config.toml
vocab_size = 1473
norm = "rmsnorm"
norm_place = "pre"
rope_theta = 10000.0
qk_norm = false
attn_scale = 0.177
init_std_down = 0.0
learning_rate = 0.00437
weight_decay = 0.057
max_grad_norm = 1.0
batch_tokens = 16384
max_seq_len = 512
doc_mask = false
Each number is 50 + 10 x the weight over its row's rms, rounded and kept within 0 to 99. Layers, rows and columns count from 0. The size before them is the row's rms in percent of the matrix's.

# layer 8 MLP down (transposed), 512x160, rms 0.16, rows 167-193, columns 80-119
104:32 47 57 29 52 20 32 62 56 51 46 44 47 57 51 57 40 45 69 52 62 44 34 49 57 52 63 38 62 44 57 47 53 38 54 63 65 60 59 45
096:46 43 40 30 55 37 60 56 49 58 66 53 56 37 56 51 48 48 49 58 34 46 42 60 67 60 50 58 71 60 56 57 57 54 48 34 50 36 51 35
106:50 53 57 46 64 42 57 45 49 33 51 68 55 56 62 61 45 57 57 45 50 40 72 29 28 66 65 54 45 42 38 44 60 45 63 47 62 68 55 59
094:42 54 37 51 52 35 51 52 59 50 48 57 56 52 43 50 20 40 51 43 35 47 57 41 53 68 40 57 50 49 24 60 72 36 62 64 66 42 53 54
093:49 70 62 49 61 41 59 56 47 28 50 61 65 48 61 35 36 42 50 54 60 44 51 44 59 50 49 48 43 55 53 51 59 45 53 50 57 47 37 49
104:52 49 40 49 56 56 44 47 65 61 69 49 56 49 54 51 46 47 60 49 48 62 60 54 55 53 57 62 64 55 34 51 60 42 44 61 47 60 52 50
103:42 40 53 49 31 50 41 40 53 56 61 55 47 40 54 43 48 31 46 35 37 59 59 36 51 52 57 44 67 30 63 48 23 58 54 39 57 33 48 51
099:43 53 54 35 51 52 31 39 43 61 64 56 54 36 34 51 51 53 58 43 54 43 35 55 39 64 44 52 74 55 58 39 42 49 33 56 72 54 43 36
089:37 48 54 47 50 43 63 55 36 45 62 61 53 39 44 40 28 42 52 58 49 44 52 63 49 48 49 46 44 50 66 52 59 39 61 32 50 37 51 79
098:55 38 52 50 44 52 63 40 64 41 34 55 42 66 46 48 55 48 42 36 56 31 57 38 53 57 54 54 51 58 45 47 37 29 44 55 38 39 50 40
102:49 44 52 78 42 32 52 53 52 41 55 69 49 50 55 54 54 40 45 42 36 39 50 52 51 47 50 57 42 53 52 41 43 52 52 55 32 55 56 59
105:27 44 47 36 45 63 35 41 57 51 46 27 57 58 57 46 52 54 44 50 44 51 45 55 49 47 48 65 57 53 32 35 41 64 35 45 63 70 60 50
102:48 70 45 64 48 50 63 48 45 47 44 38 50 46 51 40 54 60 52 52 54 27 54 37 64 46 47 57 69 47 53 59 63 46 54 57 54 57 44 42
103:43 52 38 58 79 50 37 62 65 48 62 66 51 50 38 50 52 25 39 42 56 48 20 59 43 45 61 51 26 55 35 79 65 45 47 53 49 45 52 63
099:48 65 37 45 50 56 65 37 64 44 40 39 50 61 60 43 78 39 58 33 54 65 43 50 56 40 36 49 41 59 41 44 39 63 62 37 67 39 60 38
102:59 48 59 51 32 53 66 41 45 56 66 39 43 68 54 59 42 49 30 54 44 52 47 49 63 47 42 52 35 45 37 34 37 40 41 47 40 40 61 46
092:51 58 55 46 53 42 56 43 71 45 39 71 47 57 54 46 46 41 46 47 42 56 50 52 46 58 58 52 82 31 55 67 58 35 60 41 63 43 46 58
101:62 54 39 55 42 52 52 54 34 43 66 52 47 43 55 69 47 65 61 40 62 35 43 68 56 51 63 57 54 68 52 51 73 68 63 51 27 63 40 57
108:43 47 49 49 74 44 60 56 43 47 51 52 54 44 70 57 50 33 45 36 71 47 42 57 42 41 64 55 49 70 51 52 41 47 51 63 50 41 45 59
099:57 45 51 53 42 41 63 46 44 67 44 52 64 51 45 45 39 58 43 61 49 48 65 48 54 36 65 43 52 47 63 29 46 73 58 47 44 32 44 56
100:52 68 30 46 40 48 70 64 43 43 39 51 50 56 48 43 39 34 70 54 69 46 38 47 55 67 57 54 75 42 51 34 51 45 44 53 45 51 30 59
095:25 54 46 49 47 45 56 51 57 39 61 48 26 56 54 50 40 59 74 63 48 65 49 45 49 52 68 55 57 43 53 41 45 67 20 68 33 54 59 36
096:44 33 44 49 49 38 45 55 49 47 54 46 53 68 46 48 45 32 41 33 46 44 56 57 45 49 45 40 58 42 56 59 35 49 41 51 54 41 44 65
097:49 61 36 47 52 36 39 48 48 51 59 55 43 61 56 45 54 51 65 54 46 65 68 44 53 66 60 60 44 60 50 52 60 61 61 52 51 51 48 60
096:47 48 51 49 50 60 31 58 39 60 55 49 37 48 35 65 49 58 52 51 52 47 47 58 44 52 60 49 45 57 65 39 73 52 52 42 44 49 48 59
097:50 46 53 58 27 50 63 42 56 58 32 72 42 67 46 51 49 47 46 47 43 64 51 64 57 52 44 48 46 54 55 52 57 61 54 36 63 29 40 45
096:70 60 55 46 59 70 53 32 51 49 63 45 43 40 54 64 61 59 62 59 40 65 69 62 43 28 72 44 57 58 63 37 58 49 53 56 44 43 73 45
# layer 8 MLP gate, 512x160, rms 0.169, rows 168-194, columns 80-119
098:47 44 45 77 55 60 43 50 55 41 47 58 44 44 61 36 47 45 44 66 46 69 36 57 36 39 45 27 51 30 31 54 52 41 62 54 61 54 52 53
107:45 48 43 53 45 70 48 51 50 54 54 62 47 52 53 41 49 42 40 59 54 44 40 65 52 52 44 45 57 40 58 58 63 46 54 46 49 67 54 43
093:38 57 43 42 35 54 57 47 40 57 48 36 35 43 51 44 62 40 51 54 39 50 48 68 65 37 49 69 74 44 30 42 38 51 52 51 62 49 50 56
094:46 46 53 52 43 71 48 54 41 44 50 52 57 57 45 44 45 55 34 43 57 65 54 43 37 49 57 51 50 41 59 47 43 44 48 52 59 67 50 52
106:57 42 56 51 28 63 55 49 57 59 47 47 56 38 64 57 50 38 52 64 53 47 43 44 43 43 48 47 50 50 60 53 62 50 58 51 54 45 49 47
099:58 39 48 46 44 49 57 36 65 45 48 44 50 48 51 39 26 64 57 66 55 47 49 66 63 48 46 56 47 36 34 37 57 62 29 33 56 63 55 67
096:47 39 48 46 36 54 64 46 53 41 55 26 62 47 69 51 61 39 19 60 53 63 43 54 43 54 57 40 53 67 67 45 48 51 65 45 35 49 52 29
092:41 47 64 44 53 49 57 38 49 37 50 32 62 65 54 32 67 55 47 50 75 47 49 51 43 38 64 58 54 65 50 38 57 57 37 57 41 55 43 48
099:65 37 37 40 63 49 66 55 63 53 35 40 44 42 52 38 47 38 77 39 50 40 53 44 39 47 62 65 38 45 42 34 42 55 60 53 47 41 59 58
103:50 32 45 47 61 44 62 62 39 50 53 50 70 56 57 63 46 60 63 41 53 46 39 76 55 46 55 49 55 44 56 42 62 54 64 68 32 56 55 31
102:49 32 51 50 60 35 42 39 60 58 54 46 36 61 52 50 56 40 51 51 57 44 54 53 39 48 35 56 63 51 34 29 42 58 60 55 41 59 46 53
101:38 60 44 60 61 58 41 52 37 42 41 39 49 37 52 33 32 47 61 60 58 62 70 37 53 48 56 44 52 57 53 55 52 47 63 27 50 54 49 55
104:49 39 62 36 33 39 41 36 47 49 61 48 47 50 67 55 47 42 62 46 46 61 43 53 48 36 42 60 50 64 58 48 38 28 37 72 48 28 50 53
097:33 54 50 36 55 53 66 59 51 55 55 54 50 63 56 38 53 62 49 60 43 52 42 49 57 57 57 67 57 36 61 57 56 57 58 54 76 47 58 45
104:70 46 58 60 53 65 46 69 63 44 39 63 63 52 46 50 61 63 52 55 62 54 38 44 56 63 52 63 46 52 59 55 39 42 58 39 60 48 45 37
098:75 49 48 77 26 43 70 55 63 51 58 51 53 43 48 43 66 53 40 54 59 33 43 32 45 62 46 44 43 69 60 53 42 47 51 40 55 36 64 45
095:42 78 51 61 55 46 50 60 64 46 56 40 53 49 59 50 39 49 48 57 64 35 30 53 58 48 55 57 50 42 61 63 60 55 69 42 33 51 55 35
099:39 68 69 54 56 62 63 53 45 61 55 27 55 55 40 56 32 47 50 60 45 40 33 37 48 36 59 39 42 53 53 31 68 74 50 48 43 38 47 65
101:58 46 55 59 17 51 53 47 35 48 63 47 26 45 52 40 46 50 54 47 53 33 49 57 46 61 44 25 41 42 55 53 63 66 62 51 40 25 65 45
106:44 28 57 44 44 31 59 64 56 45 47 55 39 50 47 55 44 40 49 53 62 53 58 39 36 56 69 41 70 49 50 56 53 55 46 61 36 42 63 43
092:54 30 44 43 34 49 59 56 52 52 53 37 34 40 80 60 66 48 50 58 45 56 54 53 53 41 50 36 34 52 45 58 47 60 52 61 50 42 40 46
099:57 43 53 49 39 58 31 35 26 48 53 60 39 28 45 43 39 51 36 55 65 56 47 68 52 53 38 55 46 46 42 41 55 57 56 40 54 41 46 50
097:43 57 43 44 40 51 53 38 49 40 47 48 55 45 65 56 61 37 46 62 59 49 44 41 49 54 32 36 54 62 27 46 50 53 48 63 32 60 63 41
095:59 44 43 58 68 56 38 51 36 57 56 46 42 58 55 44 60 56 31 41 54 39 36 51 49 68 56 60 59 53 58 23 43 38 53 66 49 31 53 69
102:69 54 46 49 45 37 69 47 51 53 60 66 50 37 42 21 47 62 75 55 52 57 61 44 67 64 48 61 51 45 49 64 50 50 56 45 54 40 52 65
103:36 46 42 52 38 32 40 45 57 45 59 48 41 52 41 44 60 43 44 52 58 47 35 44 58 53 53 60 53 40 43 52 42 53 44 62 52 42 51 64
096:67 58 54 51 46 44 25 36 60 46 56 61 50 50 58 50 44 64 56 44 65 44 54 58 37 48 51 57 55 44 43 51 51 45 50 50 66 42 54 55
# layer 8 MLP up, 512x160, rms 0.171, rows 168-194, columns 80-119
091:40 54 51 37 54 43 55 46 47 41 36 53 48 56 48 53 37 44 56 43 63 50 69 63 52 34 39 66 44 55 54 51 38 56 40 45 64 66 43 51
109:44 36 49 61 47 48 35 48 58 44 35 54 70 36 41 49 42 51 55 50 60 56 30 51 60 32 58 54 64 52 48 66 65 67 59 41 51 39 67 47
098:56 47 49 41 40 61 56 49 55 47 54 45 39 58 62 62 64 48 48 57 61 68 35 36 66 42 61 37 50 60 35 50 38 47 51 49 20 43 47 37
088:42 64 41 58 30 40 41 55 51 43 38 49 57 59 54 50 32 55 41 48 37 46 44 42 64 62 60 67 34 55 41 36 55 48 51 43 58 61 40 66
105:57 31 48 52 47 39 51 58 62 66 37 61 51 56 49 59 61 47 45 55 46 45 36 67 37 51 48 53 42 58 47 52 51 55 39 49 52 54 54 63
097:46 83 44 59 49 45 50 33 62 62 32 37 63 46 46 56 59 55 59 44 48 50 61 35 72 58 37 38 43 79 59 63 44 41 58 51 49 55 63 52
101:53 47 50 49 43 58 50 64 68 31 53 38 47 65 58 51 45 44 57 54 44 39 46 51 48 38 45 50 47 57 42 52 66 40 45 45 40 48 30 41
091:54 49 44 44 67 48 49 53 60 49 41 55 37 35 31 63 51 49 74 21 27 40 52 45 44 46 47 44 65 40 31 61 54 47 41 46 54 46 65 36
103:45 61 57 47 41 58 38 60 47 31 34 61 46 50 65 44 31 68 60 47 45 53 54 31 58 50 52 57 64 45 44 48 69 48 65 27 58 47 49 46
099:79 56 44 45 42 40 32 43 42 47 44 63 48 56 51 44 74 41 56 46 46 42 42 55 56 50 48 65 44 55 46 65 51 63 44 40 43 32 51 23
105:56 48 45 49 56 67 57 46 52 50 62 59 41 57 43 62 69 38 60 50 57 47 56 51 54 56 33 53 41 39 48 42 43 35 39 29 45 49 43 66
104:47 38 61 42 41 55 66 40 51 47 36 55 30 50 56 44 54 57 46 51 56 59 43 54 42 45 61 59 37 58 59 38 60 44 40 47 53 59 26 41
105:50 23 66 33 48 47 44 56 61 64 46 67 32 73 71 51 55 43 50 51 37 53 47 31 56 65 39 41 53 44 45 38 57 27 52 46 51 47 45 61
097:49 55 56 48 38 40 53 43 23 39 47 49 70 44 50 49 37 64 45 47 61 60 45 50 40 38 47 43 49 47 75 57 33 71 50 45 36 44 50 26
105:36 48 47 48 54 36 68 41 44 43 57 34 53 38 50 44 62 38 63 51 59 60 46 44 35 51 39 58 64 56 48 44 51 54 37 53 37 47 51 41
099:44 58 47 32 64 45 60 67 43 52 50 37 49 61 50 43 26 35 56 50 62 34 45 62 51 43 51 42 53 39 46 49 40 41 59 68 34 55 58 60
102:70 55 57 34 66 57 49 57 45 37 58 36 34 43 60 54 52 44 45 54 33 48 24 46 42 48 46 36 54 54 50 34 55 49 44 43 51 54 48 41
103:58 43 43 39 47 46 33 50 22 29 61 52 41 55 59 63 70 57 45 46 55 61 53 54 62 43 44 42 57 57 51 35 55 40 44 48 59 59 53 46
096:61 65 65 66 59 36 41 45 46 57 43 51 49 39 51 59 49 57 74 48 49 37 67 51 54 65 54 61 55 38 44 58 35 45 55 52 63 56 45 51
095:46 38 53 60 51 46 41 53 65 39 48 58 61 44 41 51 53 58 42 60 54 52 69 42 60 57 64 63 47 63 42 49 50 43 33 50 53 52 40 61
089:67 45 47 48 45 31 47 63 49 61 60 53 48 51 43 54 69 59 55 61 49 61 58 43 36 53 41 47 56 39 50 52 51 48 71 63 59 58 39 53
095:50 65 45 64 36 59 46 56 41 46 48 35 55 58 55 51 48 67 34 54 47 59 45 43 55 50 58 53 36 39 36 49 40 61 44 41 36 47 48 24
096:39 37 48 45 39 41 34 42 46 54 59 41 51 40 48 45 64 51 53 62 57 42 41 52 42 56 50 66 39 53 44 52 67 53 57 57 53 53 45 59
097:36 49 62 45 43 60 45 67 53 55 70 51 37 45 51 46 59 46 41 49 63 55 47 48 43 62 56 48 50 53 58 30 35 42 58 56 52 61 45 60
102:53 34 52 63 63 43 60 50 71 43 49 47 51 70 58 55 38 71 38 62 39 54 53 57 61 47 35 51 42 52 52 54 56 52 60 60 47 42 69 50
094:35 47 40 46 52 47 57 44 33 54 52 66 45 52 46 60 63 51 50 39 56 48 55 62 47 53 56 45 38 55 43 56 49 47 51 33 56 34 33 38
100:55 60 54 38 33 52 63 40 70 59 47 45 47 60 69 42 62 46 44 32 56 48 57 66 41 64 49 23 45 57 37 49 47 70 53 48 59 47 65 45